Weights of a small transformer language model: 15 layers.
Each number is 500 + 25 x the weight over the matrix's rms, rounded and kept within 0 to 999. Layers, rows and columns count from 0. Numbers have three digits each.

# layer 8 MLP down (transposed), 1024x256, rms 0.063, rows 652-706, columns 128-255
533492537527465505530492503502466522451453481477514518550493532539484543490528544491461477450464534504534495535501435518446529461523435527484506486496522556486559486469536500523516504494475501487474452518482462541454495473486501529528551496509521498513473493454532527504480506460497520550577495491465477514468549474538509472521499493525461491517579428500517478517477541444518495426502
474503534497515522473426537498466519518471537524511495496551499494529497474484469506503488485491472492533507500532544471529504472509482494487455497473547495502450495485495499490468532458513478492461474488501491499487514493518498463517462493489485467483523510515504464484479501536447525496500539470490525519521462534524488538524453549504490523550505480543504497522459491465524488508479
522482494487528516491506513504509510472483474472510510485492508496507485498517513489491498474485501498523487472472475487530505522490508485522498498493509499500478478484526497481512531478492492466503494506491500523498503510495470480488496483500541513497513509501486508502497649489495482492521531493479503485498497480488508487496485486515519478506498505512492493493469490505519500463527
531485511518502529506518503515502508489490473478518501488490495482535517497494481536527497489581479532471457525500550482497515480506482472510558492471446539501503512545545482507526496491534521515525494467486514451486484500506469489502511475472496494506485478510480503517533504507528516497488531471500476476525546478496486480503483473499465491481492524517494502489544500499468539545455
491517516479545480455506510516494524462488500491507515495463516517485492494545518473493527517477494515480467496509449509513499504483504510508491505493502483506527525535503484495497522494544485528522470504506529498491487471509529519505497487505470525483497477518491531481481435531497493464510482515498507516515485536505526456481522514509489488447516496476497488490471470507474517528552
487488470528469491486468458523480445478533501509490493470488496482505511473495516518476494509496480496498473495509451480505537506495499471509523501534494486482445486491471507484473497462498497474510477484463518463479518505496497520482449460533504492487467496478471490502512510538513534481532548488494473499461498450472502457460513517499505500528480539509477526503494517513505534540559
534519480506517474521480451504492511504470541507478474514478505438525493490514523488484498524512502464509523500549474540500529480528472481537499573482456507479463515580556499477497498476469533547492519502464479421476499483493513481517469487490467449440518436462526508467494508513524550520501525510520494510479503456526526517514514457503531496519519481481546523522488526462478494523509
497497471475486477505521493491481444469535493481477507500496509528543475460520531521472489501518498504486502497460479492496522540501507487529529488479489507524496517534509486534514483504503476492544524497546518501506498516483515501507505540460506478492474490498488474466480500532504531474477500530494487508465506487501521462507494539508497509527503520506523509459488467533529521519471
479510520547503507503510471526472462514511490527558528468554489526524519533506485465500528525516480488507503523548438504493494498510519485508510498541496526480516552463521501578491475467525474552520525461528485488475524466497490477469477544495511512507532476445520530456547497472444525498462538547470541530519531472483502437525477499495469461415504491496499432476455510525496478459533
468480520515529446462516508527512508542464494471498481509514477500509493447497522519512476500482522512525474521537499486545489494505526546503488460477525502509449484510515507493487471495506519502487545482499488492496471519489524531521496478512463455471526508479499521481510571475460554498484486489496498478449533491517502517481492499465473484489461458492514504423489485524543523486535
472525518441493524514496513494474479495485543507508509474524505502457527530500498471534509503506454500509475494510485487487477478514489469514520485517505478494497531544500529485502476485536505546498476542494475517487516483506488494492503522512494494528474494476515459475499475535496490486505490486492501525512527499522476562477499461514490492515535485483500490508525494499477511557506
527460488461476482511479482477503476478537448512467506507465528509508522471499502515475491507519499513483472507460467520507486521512487465511488552523514529456484534521530498495507467506515475492483473495527489464533488514562514479496514505446490482526526522493492519500491543465522549468481518479507477496462521468496529500496478428461487529486519517509499493513509494530490504516513
501535497536462467514535486490540538503524501509485549493485455524528530505494466491493556486485493515471472529450543514507503449458460514511510515539515470515513540505469511482455504505519456474427519494447529519459510502498484521478534480491447499487563466502518466522477531510505521508443551514567477495441497514485504446511587501507517498511489556522490462467534516473520459483533
522493505521511492541498502485463543510523491519504505499520499539491488520481518509475505505473483489500473517501524472491483552497483477477496498487518493462528472549502511503492495486503494497502523526511480505476512473486502490493468539485495473511518524500478484485501435495480523498530529490491505505509485511503505491493523535512536466517507533510483477494499512476491498499522
481526479513506509524468502471502498575460514482524487489525467504478473490515531483527548472505510474516496481505516552567523557500463513491486480526473488468498497526495481553475515476460493502509478479518519500522493496448493536524497489463539490496455507517456488491539523444513473518524506503498519512501468505535482476524489476499471479515497500524472501491479465502484533479521
493478504501513513500513465496545519491502497512464490527522521451471560499490493496486523465503526498506514508522536468456485499475492498491493477503478471542483479497496473519511522509468509549515490491479502494503506497500510484463475494529505522532509485556439451521484517503529521496516518500462509530508442501488517529446490494525543469496523504482505494511504527524471481534511
516496547501466506512507502499565520491539523472514502515484485534508514512510483463527482502492527531474498493556471514492533499522480505506512442525514499514503507496528461492531490499548511530486518471528475504513444481487465447537512473474471529520455483499514493524529481524409517509555485496520514518526475492489459471501491489468480530528453457452497501494498521486531484510488
443500498485513470528504504478462510530500493499504545512462463483515484506506541503520492552520502524483464530551523471481550504482505510474497503533457487517498500478477489497507458509505476502499444522538535433488488500512476530519513504481517518465486540536521507523508463486495504559509453507487524494561486509487467475536469525511527490517536515496525494530501485536491499496458
527452542460485502528464491484524495474483532531518506477514499499477512467520491509493525484482502526508492498509491522476516499479512521471529472477496517510526532506499510445491504470515529516518552498487502517475510499464499495478530525500477496507499486468521524509510505489505506524470482534482463478542496507498478486491499486524463495541478556511523545492473496509480503492527
527502512514484520535482474526513512503476507506533474510536504525481535511488505475458548467463499487545484517510504485549502510497482531469523487546507493486494493515548462535517505510487490483450481491462474544523527528476516562516485487471490510535499515457506512495500502494489444481478512520489461495520479493509469504491506500512499505469528526496503473510506501475458493492501
523527550456475525533511513532517456500481502486504475530477476493536488500464461481507489560467468536459502532526492522505483504530485527496514434459467523531490530444510521523535464542462479521501538553495523526541462492516513499510519446504505516496511502499438499459465484506532501515501490499523499526494466541526479557527521500522501474544544511490478499469478504533475543484510
502484471533510503501513469518523467493557494490488480515518488501485524525497503494494466491480508527472551506488510462503528544536515486531488490484508494451483489516501519491497519538498459543480473536479447503515525481470537504522529532531531521513470486480469522484471514470501488492513495444492505478487564535513470509503526553498486506462516503537506507519517510514514481475511
495472538500531490516514459518502515463472447493503472509489460438502488521481504510505510495420516537523525508508507449502478478510453489501480513484519499513486519552534519497541533474491479493496565490522523479499448487536483525518495459532459482502468515508485559424494414514524489500487444468475499517510472518529517489539501547484502543535517527474421430533458490539453519417538
542509490507492537450517524523499499529506464523450518525497491476512484579499503530490531486462537490452476488490489461501519488532492504532549475509517488494542463504525487497468480495514539494420478509517491475489455498487522439479476492475476476548534525461475538502516492528478523473492518451485479488517512483482530525528483501502512457506527504472518487539512492467509506484533
478456455529536513474482533483504487511500503497519484501484500554464502517455537493539570473453497473522514492517495535512451486492491473508533519558498477471514494514506495501496489481468488534515517508457481499522496475494498500545489502501469506515471510497484540477523579479473501456499524440523456511435498535491509501484497499502548492499471491517523483581493490487506516568512
550478494524474502496509504492473466498501538506545518472514490526547562481524563471497506502456528515515485455490495486522510496510503493518489475488476478503525515476524494538542466521496532502520491525488514477501483500526479520522497503497522511529499509505511498501506457488491482459515556526487485478464520566517506474491471507515503479482470499489534466499486468511480459499491
507488518490499488486525495507478492473479497563485479511498511496490527519502535467524514524525504508530478525477499503524499547512522510471492546530479544489467504521478477494569487534484485517509474493495484484489478511532525471514512492498487475482477481485473518514499515510500480522483511493508482479504521457497521505475463503504514502536501517521488517478489478512435480473485
481472524453502487495481491497477493517514515540510461474527517516435491486538499497517516451508502535520516485508510462518488518486511482495510497502530524506514476533487508479508523482520464505532532554512519509512486520537521518519483513459479478501514471535467492510498494487491540491494540522494526501468496502539484523487495484501493517500507473484478517457472549490477531493505
508534453486505478501497492487472504544460503486514492471474546484468463509460487473491517494500516522514499531491425485490492517534508501515507464496540504523482498492510487482539475490504542525512530457514493538536485465452449505496510514544496459519531447474493522538502455522480503520547493505517500455488447494482488462504463523512533519530495555521486524519518437492495508496530
481509497517507459489485562492509506497478469528466515508450514443493470523486475451474527546477500511537475500502492458549511521452465480528458554512498501491499518517518439543521498508558457437510457476469547461482472528576529461453534517521505505485513522516458474484507525524529506467539500501483503524532515516442485507503552472505517480497535535519489475528493522523498516500469
523494537518491498516490501500519484540492496520483480499498556460497536465515482515501506494519547457450523477516536489501514487517503508499532493542516494481507449526490504477495488496521522454500529482478461533534487532486493480470498487480489536514522485534535519473528530485493454509517514505474504497541501543523503493507505479516515528468476503472498486435519530511550480479502
514516508528484515512473482539523503479534503512499550487516493492511554479482495505495486494496521523467485501503529473520515530510440486489486555520485508486563510489521530500533481494532480477523465471522494481492516502489498497512520471490522484525559496480535528541508521520517516544568547497497468525485521475517495457525516451497550466497472472456518471505477521511461545503468
508526541486499532513530492530485528433521487479511504470507474520507488490475521533523463477489495465476494489513497511542496510515509449528493481496495498536457480502511526520487481505461507484531545528497490534463493523509505523482471485459517487512526490500456519456479545463496500536474505511485490503502518525518504517448512486477453532481515460533494486496522479503522527563509
492473496526553489487493538505482534450497516495521518512456504485539511474469519522490522465488496465516519498485511474490502532526461490491515473514511507491537507490474523519471533465511495485462538462482493494498485532520519498521468516459503491516458481503512485534521586490520480520507495469536479567487540518502495483483506469485495477476478472508490519447480505499495516453465
514469514473522539480472494467480478476512530475499519507502525481497494470480508473526490498506483574457508536527493470502527484478501507504497469481531538462477494522500486502502480447520515528530491539506527500425490473520479513486474515518485505478479488494527486544496477506501494463517513494499494470545531520484520499466503519501537530508530500524477470535454511506477504485555
490495488512459460462494484492498501493501473487513494505494546520525536466533521501518495482502514495499518495464469493499531473473504491503474491526501460529471496517501481492513526532473509482487530511519504532501537503515502493464503450473502528501487516541517468527511548427496508493489490523507525495488509501514483486496469503507472517483475523468523517530542520515515482506520
470500515520478479467508560538497512489550472475469531563495530491519451532486458483477523451492468509507494505477510429429485519538465518515543498513472507496515485564481501545483500451514490507460475456529510479483499473474465531507497521516486466492500488515530548453479484487452508509484459500541446493517527467483465492511539449505513527500501473516507528552492486555471524505508
508534547501500506484529485533523466437460503510466514512455538502486525542479484464486492482522518472535501496479455505467518497533494515485482510544556460525460511551461526467520530490502542539522428533457494504523478480485503468521502514530487540537526490437497529514480492508510517522486528499520465514516477477491495550535509465521480500524522475443523487511472515496469521538497
500501501529481495470518509519516502479504501465490511484507503503494482491515491445513473513474561553482488474484453554496484507490494506521523496504515500499479526496543486500511481498489508495547471471473542503476509511501485490521502484485534479509509497511488501490519615490474503493493508495514514524512487526494523508504472492498446508467503513502481487501466488501478517528534
515497486503489448511474494474502472481564493475507538481514509472444487528497466491511516516490502520489475509467458513481499495444453510534468496488539530508487511535473504437509508499510460503554504512530494496511515499496504542498509529482479464509492495456520487448501499465518516551482523486447488511495504559493521501482493527483461493482498522504499469528489518493477477494500
482464531506488484509519523499469505434489466493506449485499500506494484525482525516480491515522510475489533516496511498512476515549517557451470496495491469484481501461524528501529469491528503495512505436549480535500531533499496473502521494488506509491482548488496539491504517472480479519479526472521525481505477554496452520487511510499490489495486521465530498441497483506558531482526
510465501533486433470490510459498433475484524529532514482514501532495497538533477487483503503484530551502510518470490495499484468486489521470519498491507512500513473489514541517543498514495506474475475497498517493554530517466527498533522491519492464546505507505541502489476586559491471516496500487497499535496464524505499521512500503499464490539513486517495503488502539486513560459499
504466479467499489511469509485516495518497520505490495463459541512509527515513483513489526509469521464486521535502480491517482498489499512498471475510466467513481525492514510472476477485507482511468538493476512506492507527505485467548506546480516533482478524525525443491469481539478465473513514497487532522532500443485490503504498505530499465501488518490535515481441540521525494483502
547528521476525464491505500510496453502495522494520468482529530514516520488495502480507508519477527482470505513459498484514508503502489519495540507514513509530464491483503535510495504500478505523545522512485504521477572518472526529476489510497440488476512520492499540500477454457492522512462499505504497504522495510525476487494510482504493504482536482511483467472519507502498502496537
482493497486483529544494511453490508535502554495526437458542501500496541545493506513496532445548473517445550480527505548484537458502482550503558490498549443538477546435466509518452456511535465504465509533531507530528525448451474501512489512534550505482513478474491526522462520507488539483553510488503528482543484436492514484506546539549523515538454468434505535525461467460541523498458
526440510523451467512495504488545486507487509467504471498499483532502478499509506460518487502483481493522479519499476517547505484454517537517500510518472516532489577487485508526518499529490496481549486515556557472473467530516507452499511510520480492491500480511531507471507484548544521519524537555509515512549536531512558506535495502502476494527458508490501445521509496446449526469462
511502523470481475509474461514491511524502457500516518483517481514501516472526558447504536505531551535475478501546483504503489502485484474498533502517493500539518516523494515542507496518534530506514546515478503508510504516511462465462493494497507455516498472493482489446496510473462488510506494483533471479528502502459502461539493545491477507513486508476472523479503493467532489520509
549492525481516504520507495532515500508527479516474468518528514501560486502497523492474513456532527532483464471491507459511483470517498505480457495499480490489478518505526532475490442535476496497506528496474509507443513508467469529535518478509531562498508538419494528548511461484521505451484482496496465449509493532487482491508507511515529474501495520528521485493441519541507497492499
481498530534467507510496543543549529504494464477462453535538460495548478520533482497474511509490507585520514537454528438486502463482469445490475475548460510480475470537502500467475499501537481446476530548515545487495572473505541443516523529512511481499509543499480462529524457512477490460524539496496454525530468527510508492551527502519538503506504475548518494528499516452461496502535
483488471493518501560520504515488524521487547508470462467544438508462522471486477464506490548490462515518485463505548439500523545516507522508503483453475498521499488537531501525485465500500452491499506519474478477462514512529536470519502500472521497490487486530544483534510478500545538543472502496491521535456495491471478478495541484514522505490495449499520493519466477433519471513524
487500507516523482503487466500498456516512512474536493471520519501542491468532514496499499501483505527534478491488517495530511497467471487540437519496493489519510493508548507530529489517518499485502499463490503484480489485496471497501497522487510504494517521514471504499515494455535516502476474516534461514492508503512471457477455504479475528513538511495509541524492492509502520480519
481466504483490501504486515515503494511537467509516469491503519496469455534513507508557509491496537487486487506503534497524462504449541521492507476443519431529520516522510524514493516453523493458517480463503498493493463524473468489463503471540522518490522496529532479534501513510459477520513519504491499484540479479506541491520511503501504471491514471531524509488477492498520509480482
470528521539489487522516536504495457514511515481497554482520486514480506492522488469497499517482509480499516520494420552499492507495513547559498473514539475480511492545482512515513482511541530515529520526517485519492511518515498518484537481492494487484533499502535518493511495454485517478491479526485501503494486505505495475486482522522512499461487515490482525495499475496522511518474
502508460502508505512480529507513498531485520439546493515529513494529481426527493492542524479496507493491486482522513507521516515489497499513513442518488477501518528469476534510485537512463469534479479451459464529547510519529427500483447537514495531531471486477504505507464485500550531505474507465522526498508523499466510537495447474530526537451490486523515500514488492544465489524488
545503465494532466494515487494526564468485506466496513521454499496550480507507504474466503528524526491479536498494525492479480492509492479493505485510507523481530491507472518523502515498504515508501523509519531482515492522502522525549520483541462491485497498492422501497491523536520466495507514472493508486485480514480507489490499535479496532479487475471479517489508503480513481492478
# layer 8 MLP up, 1024x256, rms 0.0707, rows 653-706, columns 128-255
519494520511492519507508501497496472515500519484457521477457565505511483513510531507446491491475512528464487500467489506440543539469524486506504518538480523478533516484479457504531489534523532490540504478518474503523502501486506484512507483519518483506480502521489529512541497476521530544518494521557550505521487535514548525523523440488528512463487483492482488456504509497494497479499
511517523510484492538481487552500534525502493502467470488484528510492480472481506510489493523523511513479522520512513512457508484521495453497501529482505491465515512468481499466509462519496521545488526506502488509480507499505503497454485516476500512517494496482495516517476515470507527484496504503506512521466492495498504526523496513483497486507487497506501506504508514492455490448491
456492495528460473496514516497535465506553491483478520506495503468468480471469481488462485499462528463525460495495525494512507506518464556491487491516533492463496517553520483461475561535514503478478466521516467483529525515462533519526463463568518526472498525511495500498552466574501564514518478534494525528512454517490455542508487484462531500528450511492501525502492530513484466508514
520464510506484475507463477465523527540490460537480492475494476450499524493500503535510503495484502506518497497496531528502533502477461476486532490523499552452495467494514527466518487507488505521430451440514488516544491473496475492494513470523493470517481548501484496498504495507508499509513487486473496503469518496518522502521513505493476537559480487492501503493478468518502482486489
509528513497490463487485516559451485529475484455510502482506503518503492487499515471484491542514490461521465486484496486490491487520508489510504513479486492461524527526500492518506519487500518497514572489497511541520482523486518557525501501515515525507503519546494530543481488486444503536476497479565512533524507518504434529502495525458483515477503511540562467501536499478485507531498
521477526535518520468543476502487539473480476584507574501519461521506499480517438504520484527474504484524509483486501500491503551520520541516454552505501481496478526490515437503507474528547544538503472478578476495488524472516486506512457457489509505476513514464491463478521486507508491500467484501494505512512475479469510482520496430539493487465508514473520475489537487489534500478488
476527514543470535500530521525493505537512509517506486503468529502500491519487520513525529538509524539504504494484495518518537504479492515466482504464495530488551496454499533502482493529475500494481478484481514486496508489475491528521515496561467501488522495486438487508470501493527504499492471497504481517516481533501493517485482531495494514512493470511494534489506517472491460532454
485465519519440488507461501516511528488486478468470527488507506493504481533465462534590481501511479500565502482487486472510514493494516537501497430517485506488488542529510532466540518498486555482513479510523475531500522471463492480513534474529503528497499508580494465510489458521478545499468477503545525508508451494496524489521509501488430504517531531510532499536515545528508500467501
525512504492484550519516499512507506469534493505488532496478476518450513534481518510487521538482482440460485488467523493486496544530513490490478462489485519480511487474516518526479490506485497470483501516510497521533513538500536480465519502492548502512490504520517493550510499500499487492464488486527508508525514500487519548518485522504540487499503525511515518541541534458485482555466
470519494486461490496512506550521495518521476500500509478490526484500476492488491530501461485521519529515473479509486534534528521502501483503467464532505500466563525522450540507512502514499507470535453498536473509543509506499510559493524484490496497460568470479450522476501506469443472538492488506524507543494495482518530483520481485473485521485493515460512476513521533476469495498517
504506513496505486502512488543522521488479517506482512502467512484511523480478466511516503530516516448533486509500473523489492475462475527461509527497507550504496531495497510471504474551488571491503504474449519519508512492483499493507454472507509466514512499432502485541531475517518495520510475565489537491547482490470487517552519517516490528496501522518522492496531491473463489496515
498458530511513475449485520490500517459545507524428528514531509466495491458489422533533470498474470499538469461518556465526503515482533526446483476506495481516511488509490515498526520498474491537525492495489497490513478542484438500519502473464551463485532515533516521459472479497474483463494470490525488500532480506530546550517480506461506497530468469525500506570523523505481490482483
492499497505473503498508462512495456477494497496516516519512502502492510460509491478523492543533461496519506501468488509495507459489480496505470464495481459519458514519485504486491491494488529514494504465478517494511475510490513521503481453488500489488492542542533472527529501493499517492489487508518529508478493484502493539507503495483525531501502450513533536501503503506481525533495
499495529473441486514503511516481568487522481457465526503472526538490448521505473574494465515472473495481470502516488483510507467464510490464449468540552511514535528467472515498443468510494537491521502541495488473495470524483465476491514487465534471482462483512489500499514496489457526511460509489532507497490539508504522537494468479513500507489471505490503480503501504483481471492525
497555519500485505491525504478474534496479484495500516491481487541524446497505486490531504505504472532490459527499477481509501506509498483542466489528542497437516498506484525479497482516515482496487485498512501498525487535503506507488486515484524496525497497453528509498512522491502496514495477512506512509487545488529473496506503515488510525497502543506504461486511517497512482479528
468431508510532488467504521508468568519536505527490498497520507504496517467472493506488479464553481458474513490465536471481485490477504487436469493500483524462538493530489487516491468501480537498498512513527484508481510478494543503520453521541496516544520542463500499519503493501544501505465483510481544508551505549459487512511509496477533471508489497481532529508538469523455510510471
481498510520457470507493511528512493509462445435504510493495531502496525530488487552509493510494480486489479514494505469521534523479530488523457487505446492491482508467524503537493533535429496536484515490508454515472486497454479481517523529513503515497458467509517489542461487446493517503467475474507505496519527492528506530498507564497479511478459503544494545539516484522488474503501
446527490545509522464502479507511512510461505506442488502455494506500464484490486504545504509525516492466471507488524498491488532478542495552489493488503536496512459477500506465483469509450535507526483490480527502497552477464509500508517502521501510508516494484490521506496503509476461513494502524499538495457514470492553499510515536511486508473508490473456489521510512521484484500497
491514506516462496480494508512475465500488473507508465471506511493460504531511502514498528511528480485484461509520499490491546473464464524466516535560493507442514472503484507512496528502469471513516506542455507495477489547485519508510475468531497499546495539486510522518483474465488539502509522487495491477485459524494528549491476515523473488498459490513489505517516496554508504489484
484461505495495487436515501500494507521536479498523485515470510522438532489472484498519480511498477527535508449493517505484503486506490519494446521517482506506503547459461497496529472509474515525497488508438465483457479539474471473483493518483518503515430509502507546559518460467505467515493496511523501533536486484486486504541535491472513546574480476522505525450525510510527478467486
490497494512519485496524533549480458491516494513504489488497469512524528487473475527497473513502503524506482463488521489480508486498474492464485509496490548507505476516489459525547524497484520498524516498459523484504470554485479510481488516451509503476506494469498499501562491458482547507457494561546541463497514531505489515470474524455500514489476484516513514488503501475503479501475
493493495516518491485528535498457504496532485523493518499463513535483458448447476512515566510482459493523456443516527517523508475507545486521518553510549510467500466523472490457526511514514487504529520454537515467518451503493551541557502512509486497474545536484493484484475488507486518489428461525508502516542504523485510524476494489486447507521455475488470484488517562442540482538470
470518469522484489508527562510495467491507460478480530512516503524522466507438498543513499481517487513521507496478534485482489507531507463476454523485492439468527497511499518496486478528490570510538489491493491470465485557531493493454488499530492476493468457484498500489512484536461525540486481527502474549512467504453472537476510500475521486532488539485505501490525510474504476483505
503497506502498504479479503560477534523548480468455536467507528526466493493472500499511491518523508473506493502510520492490501498494521455493512493495501545461570528481525477465498476473497556495487500511520456524479484533444512481510542486514521457489495467532481496498507490522489506527420491508511539535571483493537495487563489566469451479533537516511519530477504532494496507530513
504510532513498504485497489497526498486496446491478509499470562515481449502468502469513515474540500495521460504505536480480519490520484484517462506525520502502498457525489480554504480527471510542515562484527511529482509477465535512483458491469526521506462478466508486516460492526500544485474493511504497516518529512487503517528523499519498550514515544491495536550519523487489496502485
495532502504497511502494481515490522491466522498470493470508499477491477477477489516494481538507526492507519486507500501450504513483498522518504456495509486490488493487505520505458536491491535447507546504506504517519460483485475516519479492459537510498468502555500467487546506497489476500503468538532525498517524514532501500528513501501521518495479474478472483484483518478524482526507
505484530528518481504464494507495509489489501487465517498447507492502519489472500489507486498502494493501494477506538544512543508491493533482494472504511490533496518510498488513479469506502520503484503492492479514526483479494475508466486498470497503525490495498516541469536486512498480500505484496475450489491534499548508478492539512494527535486511525531533523510494510471491516431484
483515549492488499506508561502476480466544474520511493471472456487544514513510443516532463523481484523523534465449494504498549534500486502495479480496486466523469539536458515445469493499515548542454522482461460508508465508498469521506501554480501496504495557509507484492489482514521524460428491528476505517537499530517504509498510550489472474466501531564447529523538487497485484490479
483502486520503467508485480510548507476495482480494482467479506479505496453483510505552485544491507464550440477460463510474508491525491481461499532497468536439518498470463518519529473481459497506517450449452494526527546503514487572504474526532558483509533523499503480524454491525498498512454465509528486479489525528474480545525491527477473482512507446539488522506503529498507520516504
494544547528508518476538489508490462531562487473499521472491481532470445467481465530519488491476433490486481479520525493504507531525498475481504507536494458509486502516501462503552467528515510530491510525530497445474471470461518493516495525506494493466472512491488549516488479515526525520450490527516534512500521512517543517504522524470460464490507491531489470494513497493499485507502
505485478487542462503526458478479501517526460481506526507508522490469503547539504505503488549476479448523520488501524504482481490490538499466504483492522479485482536523478497498492489464506511467499520469475476523513554548507497534476530497485520496537477547492504519495513477528536503515476489515492523503537466517489504503503565527526511509569498507530469501495515514521493488500518
546504508526499508483500488509511509518537532516493457512484509482464511505511473513458537556532502478490496514483546490474485479503513479499524499520496540470516531493501516506461470524536496509462493506508486498505494494480488492526522507529505472545487484508490502572458481522499502510521494522446519467527520522480512481551468526498531530521500494503479504531486474511502449460480
488516531490458484451495502508491519493482478493508452473516559506479517502490491517504505512551487537507510519466482487526484483491519515518485522486495481486535487510522505515514522503526502565546496458460499534512492462514467496517530501526548460469531545527509499506500507508486487474444496508475487507493479493496496534541487499502528522476473467459450468524529501501479476538506
471475522513490505541484523499524541482497491511473492495462513487492517518497464534539462513504533500513461514494500518536550461493490510516463468516455451515495474534489531498478508528496481513503456513523517518514544542540495538505529515496499491496527475510517505515496489540486529501470485478494459527468522514559489474524485482527479498474514527526516492502561507483447497480495
515519488506515519535516477507492529551462475460550498477496512479512519534507492522510478496502447486552480506530495496512495515521461487513513497512485544474504542522500497492532526505440527476499442478484468495527465480522421508471505499520496488462520468526516492518490468511477496510475500499478502502476484574513519525523478485481491479492511479501470506528508495532489478518501
513512494498524528469490491495507488501518486506481526461460503484519517515503486526538421530513490506513520519505507529446496515487504497552490463526514507464480515511466482526455456517488504476467507479482509542504545482518497512513482542520512473458485518540518524524549446531481497479507474507481502516482485534442524540511496522523487493543527455491459484508507493531548526517502
478521534508486503447473479533540504528471479509489510467468511480513481463489537549568515479573521503505483512474476507502483473584518488453491496514511503502503442506440476496429475525510505523476543545465524520506467514497533510493522476508509519481501492536560535545525456445515462566499434531488497480436496511480462545543487512524529519485520490473493491525530525521469529508495
466525535517503536497485463523501503513527483499443499511483473478527496527488505506458510484493494479471495497513513475466558474489508471503511487486510505500540457476502532474488491516464483512494490547476494501530495506475506487504529460457493503505523482494521491513504525491486481505505492534468514518496493493519480526516537542499505490515492482500477511486519491492516476471469
503545522515493496507464489473479575523543520494568488485479485520498498505504516478492514491516535495521543549474514496493491497487480546509484503538488581483510505477509483505494447473476519466514502487537516511542501491506513458494481517511515459526501512477497505528540487478479527554466481452475492480495494559519480510478509472483499528542505486531485462479532487481504487557487
510519508535495542517484502498507472502517501531514530472479501516473469469442495493500490467488495501520513502456496483485518472494546529537497471473474532500515523493518462494486477491507508531466487513462498533458497479546523499485520506540488480477515402509497513542448474484505494516484480498503504521446458509537508492527475511544501541437490468517474485527516486499502513504460
513506495539510544491514515512470490522472443496485542465523494461448523471457511516535483540518485500449500504464502495494518520471512524535469489525476491487516529523475455491485509506461500515453548524491485513531496506479485526517503495486540471511489501491493495519482518496537546485494503496470541527512498462555540475521497490525461528427471506540470535506511499508508501535483
516474491474482458491557528499500513497538493514503518491526519522480454513477478539520489515500442495528499456485500521479479456504437466512503500509519497489540516517503465524517521510477505514565464430511499529478504475518439497501488505527489494469504502475466511492464451490511506460473507538523512455506487487489518524523454497515478490542453437444506469457482510499470514498480
507479505526450538524540480487530551545489505551501479483450550503505492516505486507461471480502476527488536493504520488496527513475506505511509531494509502497540491464514492526469529509511502502446478488507514519492486509488527478472474524524508500518471469517493515522506489516504528488513486507468512513511468487485539510508541487491500506520474523501484491491483509497511488466472
492528497502499492489473543529529515517521471532539555514383450515526462513548507503551511491507453472513507494478524484550513478536479505507490514500502495461537474505474499554518516479483492488473507494520500496491486518469453576473473452461489497449479514559524531542535486490447555530502479470488471488501536512472492537523484507497484503447501513515501473537527498522445505484494
465468489526510469435524517509455531519498471546533503513483523538524457519538477544482521532514522504471530487504527467491480493474501510508516487512517556470528500519539516481498525507477483491522500460448486505479537510526522532503486486493507467481479477476458557509522493525515537479469467502522500477478480475512483535541487477482496527495498474452527466454530513493487503517416
513477477489490524475498496489506481519494467478504487524463485501508507524462485503500469480493493468542565493485538475478561559492568493529483483503524493517484505513529496482480465552469513510460502484531497506483547485516521546481488492520530521528505500526531550506503499525475479479521506461493506485527445537483523507516502471507459486509484535460509482501557511482511472498458
496515520500471478481516495524450485513469505500489534536464524507487452473500516535495485514501500490503479474497566484464516447514524520495519505560477517492504481521473510501482484517495526507562473477486480478477523515468516563515490533497554497478462461490473486493471501487489546486487510502519484550445535510471464524565471516475475505519534479530514513450540539458496491517493
450504504503448496479539486466503509546561490535517502511560536508528462489479434489498503521490450509499470480525488509486509502466491538512438497481531506501472478537470500487536496547495537514488457502517512524499536459543509517549499513443513508504525513469503520492490472501493496480448478516523517472487487523545490522516492477488511493546443480495510479511537538459480424469480
448484483491494528513488493511518555563509474523465501453481521491519464474459442507481505539509509479486515520512556518480490470508488497448505564512494485465540488461493460495518512523465525480500521487462482502513507501532515465532524488487495487445489515492526471510522496513531529511473424504513547495520489517438547518530473527488530490539479458506523477494504502474571481521453
469547491515509474491499551492478492499489480494459515479470510511469514519512514516510509517469527511446493464506480509486510481469478503479490505500499502460502487534476476521506526475527522518509547525500462490506451526481515539502501466491539506478478495522503463484483498524492521502529507485537511531532488504477513532512501506480522511478482498487512465467508513486493461518505
490517525534470497485531500497452489508500509465472497521513519528502526536467476510510489524507501489463487509491508508479507460492534509499499524542492493477530523505494521537483462568493495513486505464483469484489471477490517533480497490448500456496505497495504500548485485510514513501483482514496537526491464494516464476499470492514538503482531483575530478523505494464469507512494
540512532513518498470501481495459470515485510462446485478478505508501487524475516512498492480460512485509514488506477506462556483544514493509543506497534517461545472538502516453510516507512455507504447465495489505539490530467482511482495526493521490503493513468486496509503494518474514552506472509470485541543482529492494551525560510498519488491495499528497481520539530495545488489464
483524472492515515491534501486547536507536507547490510491502524496490478510486508506505426528494512471483483468495513454457491482505514552494518507475493490502492486533503477489516519469464525501465450462453513513467501491522546560493533454498512479499524520476510486513488486535468504505462494527503477493552473483455498495526489529501451461539513510497487506470562512524485477526457
468541501518505544480519528513462482525498523534537513501525458496485513484453511503488522493478503496469479497503478498453504486488500526509525518509525488484519453494465489452496487495477496471495522490535453486459503499466524470517471485510514473497543539540486531502507465495518508508500460484567499537516489462542518507512494500529521509471518519531513467509557514447527525502505